Weights of a small transformer language model: vocabulary 32768, a variant of SOAP for these matrices.
Each number is 500 + 50 x the weight over its row's rms, rounded and kept within 0 to 999. Layers, rows and columns count from 0. Numbers have three digits each. The size before them is the row's rms in percent of the matrix's.

# up: layer 6 MLP up, 1344x512, rms 0.188, rows 282-288, columns 128-255
# down: layer 6 MLP down (transposed), 1344x512, rms 0.189, rows 282-288, columns 128-255
# gate: layer 6 MLP gate, 1344x512, rms 0.176, rows 283-289, columns 128-255
up282 096:473469447438538450443422522454425541439551521473520501463514465532475394477505446444547533500414490429440461501475524460518432489525407472528466514495516496428424484497555444467496595546493443523537479403467415470478556479389522554559455465534507532514511453487445513490477516393392512519493581478495535421568424512549503509470483623564476510483548488517537519543495495497439481533494
down282 099:440449568520409462508522492504524509518562436464580491492507587448454553548503470482518572536483531413491589535466441452554532460410447441498547509541514536541565546506533494444444457497545531509606492450516479398458382570517532457546463479476449456518590456572463616530511484473440502509574427474470529533539449476444470435583489459544551541511544552499427476480487525540481553523513
gate283 099:451489483533495533496478510508486590545506398496499572526538496508423504545413454553470502533502447549573500430501490572499534467441552538375543500488556530486610456448509383544476486465547510418497452503530601467477545512483452449499517488525457521541580438465605523530524440473481423497499485473430507456533524506515505556517496431548579431535390526445498382528462513525502541470528
up283 097:417462561492511468518515567509449480532466486511457478436539491539438478562485493551543539530499484536496470495400452503472520499512506440508632512462418537460567479476513492564528524517528429427569533469430594431554474464494603481513454473463535477522472538488547432530592469517500601524458512441509535481493449474603512550502542395572543516477495574473537453425584579593461446495422
down283 104:527491461495512548461612501483569505524522418610466495553560437506465555490521507589486474551469554467496483491421522490550508497439515541454486484461540495514487449516458537498480468524544496507547504609506513437476444605474512475517492391508396542501441475524466549593459503490417504554454545562541457469480568503531578513464509456576441541456448484602435455566463438485418501547489
gate284 102:462467476536519438598510480496491537469416472517527415516376479483526631454448450512523461533554437537516537512531509528517486463517482552511521422518473514544539517455476579542506508598505570447506514456583553515429521562425507472551454483501432436537571584452486453461456582486577551443503500538427481507506474502448476510477486582575542545527495466574491473462507607495422468494563
up284 103:586502483472459513431550488435567554531567545449495495525505479592478467491453470468419523422475486492516448479430477486485484480535516371435511553480553470441523451505506537440425461514379534565460420502575462446496406555569542530532415345504511672506562522464608521426496410579512399507498446491552455544453463452484546518456560598458486550542489473435448533464463441537488529551486
down284 103:527363474380568407502421439551514462484542595535517582507609644421472607521499467430401536565434458472546491445550540496535553498557518462543530472432503553583578524514476550469517524469575557527435399612541502464482479530560467491480450467537452603485527473436495388467536492471474496504501512432409468450398500504592509489510457551463518504550560550438531501534509540464505519433477
gate285 092:439439591478512537577496428478532619528474454449450511434550485470445491448429513549407507555447573589458483559442556520511535540428461464464491545467552540477511532483440499476568532508486538571549419517436442523479471490532506446466559537556506495483451528537488419435517495469464506496509558524400560514457537512426397533423522467500508459556547505511498463534550456422470482529508
up285 092:504522470489527475470430568470509520521483502551545442653496536461444429455518467454445450474438545490442541499556484430412464560482471546538456534560483528538434433447616550474511596423428543493488561543549541490458415545494561485402490459545453470514595486426516512548494501559508605483421519498474469454487470453527437470409424518559617513467487616541510507526534505492555468469463
down285 100:534487495510490530539490530429478562526434480507505465507433471547556469486552467605460523554548428499538437508524470512549597580535544501437471464605506486480573500500455575479470406544570555515575472490497569532432549490454455469538502556447509486506501514576444471501618470480525420434483522582482505537591497407518356505492495519572389484508450480445552539543430479479569529524590
gate286 100:523475458475483499552501556495561522435522544493488435523574558439561522571458480544550421554491509512439578503497528564457625466407363517505375555504541622436444508563475480527450525593461502497547495527597476482439424578456459471405517521424575550486422536537505470485552498494552479541433478592496478568425468487569538491463530469451539500512377461441579416487540490492430436477470
up286 099:470486453462475411535521533450453458476442459417512609459538493519475461480471559491498545465451486447451456395471536471516509523448460542502499478473471517598466538578554405476534444437517598517419639505478577470485528539561522501483472481453496400516514496600519607433550427417489475497545412465463562561467403405584514454532474480463498551530519424535419499447525447433623405491426
down286 102:493476444607588499479588500558403505527443487539532553428478593579490512527415577562446494435514459470525520499543484412540491476513444505482426559501482588459509558451521404511527556460444449477538476497573457460538481561531522484491522446512531555389556540549551529417521533547485566506552544492490578499482462398495416410625518448479505499487383466558473412497481471451558539448540
gate287 093:547456508549518459550520496437521356475492451620519492556403455494511564499543360506425538477444576524407531528492499445522473571553512526552521577597473490459559509542544483481540468564547537463516497553494499470473444536489552561437467591489459568480551613465475551499471493522420511528516398491448501490497518526477527512467483501510429562562431518465507522585507501477551427503449
up287 096:414544511538538452503471463496499486508520492496515464479510508495572536533446576568446501512539447530572484587546474483543545467465500491395503538554534540561552542492452481582487534465453568563534480551584406542466509453413402540553492472419534475453488571482409464474465553498530588532510570500580477529473516462511519480546512482411522471571526559490531509495457416542555572477415
down287 084:487516528484471563445392494470451466506481504513586467461565560525525499488548478525509493658473522479567392614443474563491525557478493481512545543440503502538446495465399523619439331527497506533491443425452546401600444520510494527594485554489541567537522472525479484553483557530505486466527557468453510515497527385527473503424500430501535518505403416458435470476495514474518377424591
gate288 108:602546538466488477494592603584542526475420518485450391416563507463513533494528435464512458474559438423510503479541624441493574405538485530565553431512456483495479442530521495464473437388522492497544514448524509501466509458457433548474493493519512458454486518486542526503470462348394483516487473446391526509533533480549472549525523523485575533446566540492546484499536458516475424440541
up288 105:554504509486467480487635531470405465564449476512531494410495440509443472429531398488440509527430425495502482520484449465503528527509418541518489465514468465482457538469550434512502488446610535530512416449480543518552457515549412556475512502513500368589510562625491573545422554472474426479466496470461561543497512478486534574460563410531533546485429492492594436470541463538366477536392
down288 107:558453438501527550490467601581464558492455496567434389516547424491470500456551399486554476546481513449518502466451502488499534421525442452416559511587463510548548517456511458419430461459407421494474528501601559467490495452440551475518500492520563515523526515461504475487459495430509499596529465427482561482579458455564535530464614550525474502531391514439509610513538487504514607373549
gate289 089:461382444493599476544467361532505541495551514495484450438457412430610495395549478516470502478439470417542417563464543536569473532568509436487584433444541615532476567520577475541532533484424513591484507402493570439525541427481555510595571497509573505521509546525502501483489506536502579459500466507502550509496436423468475551433498565527429510575449568505541529553495409489599453528442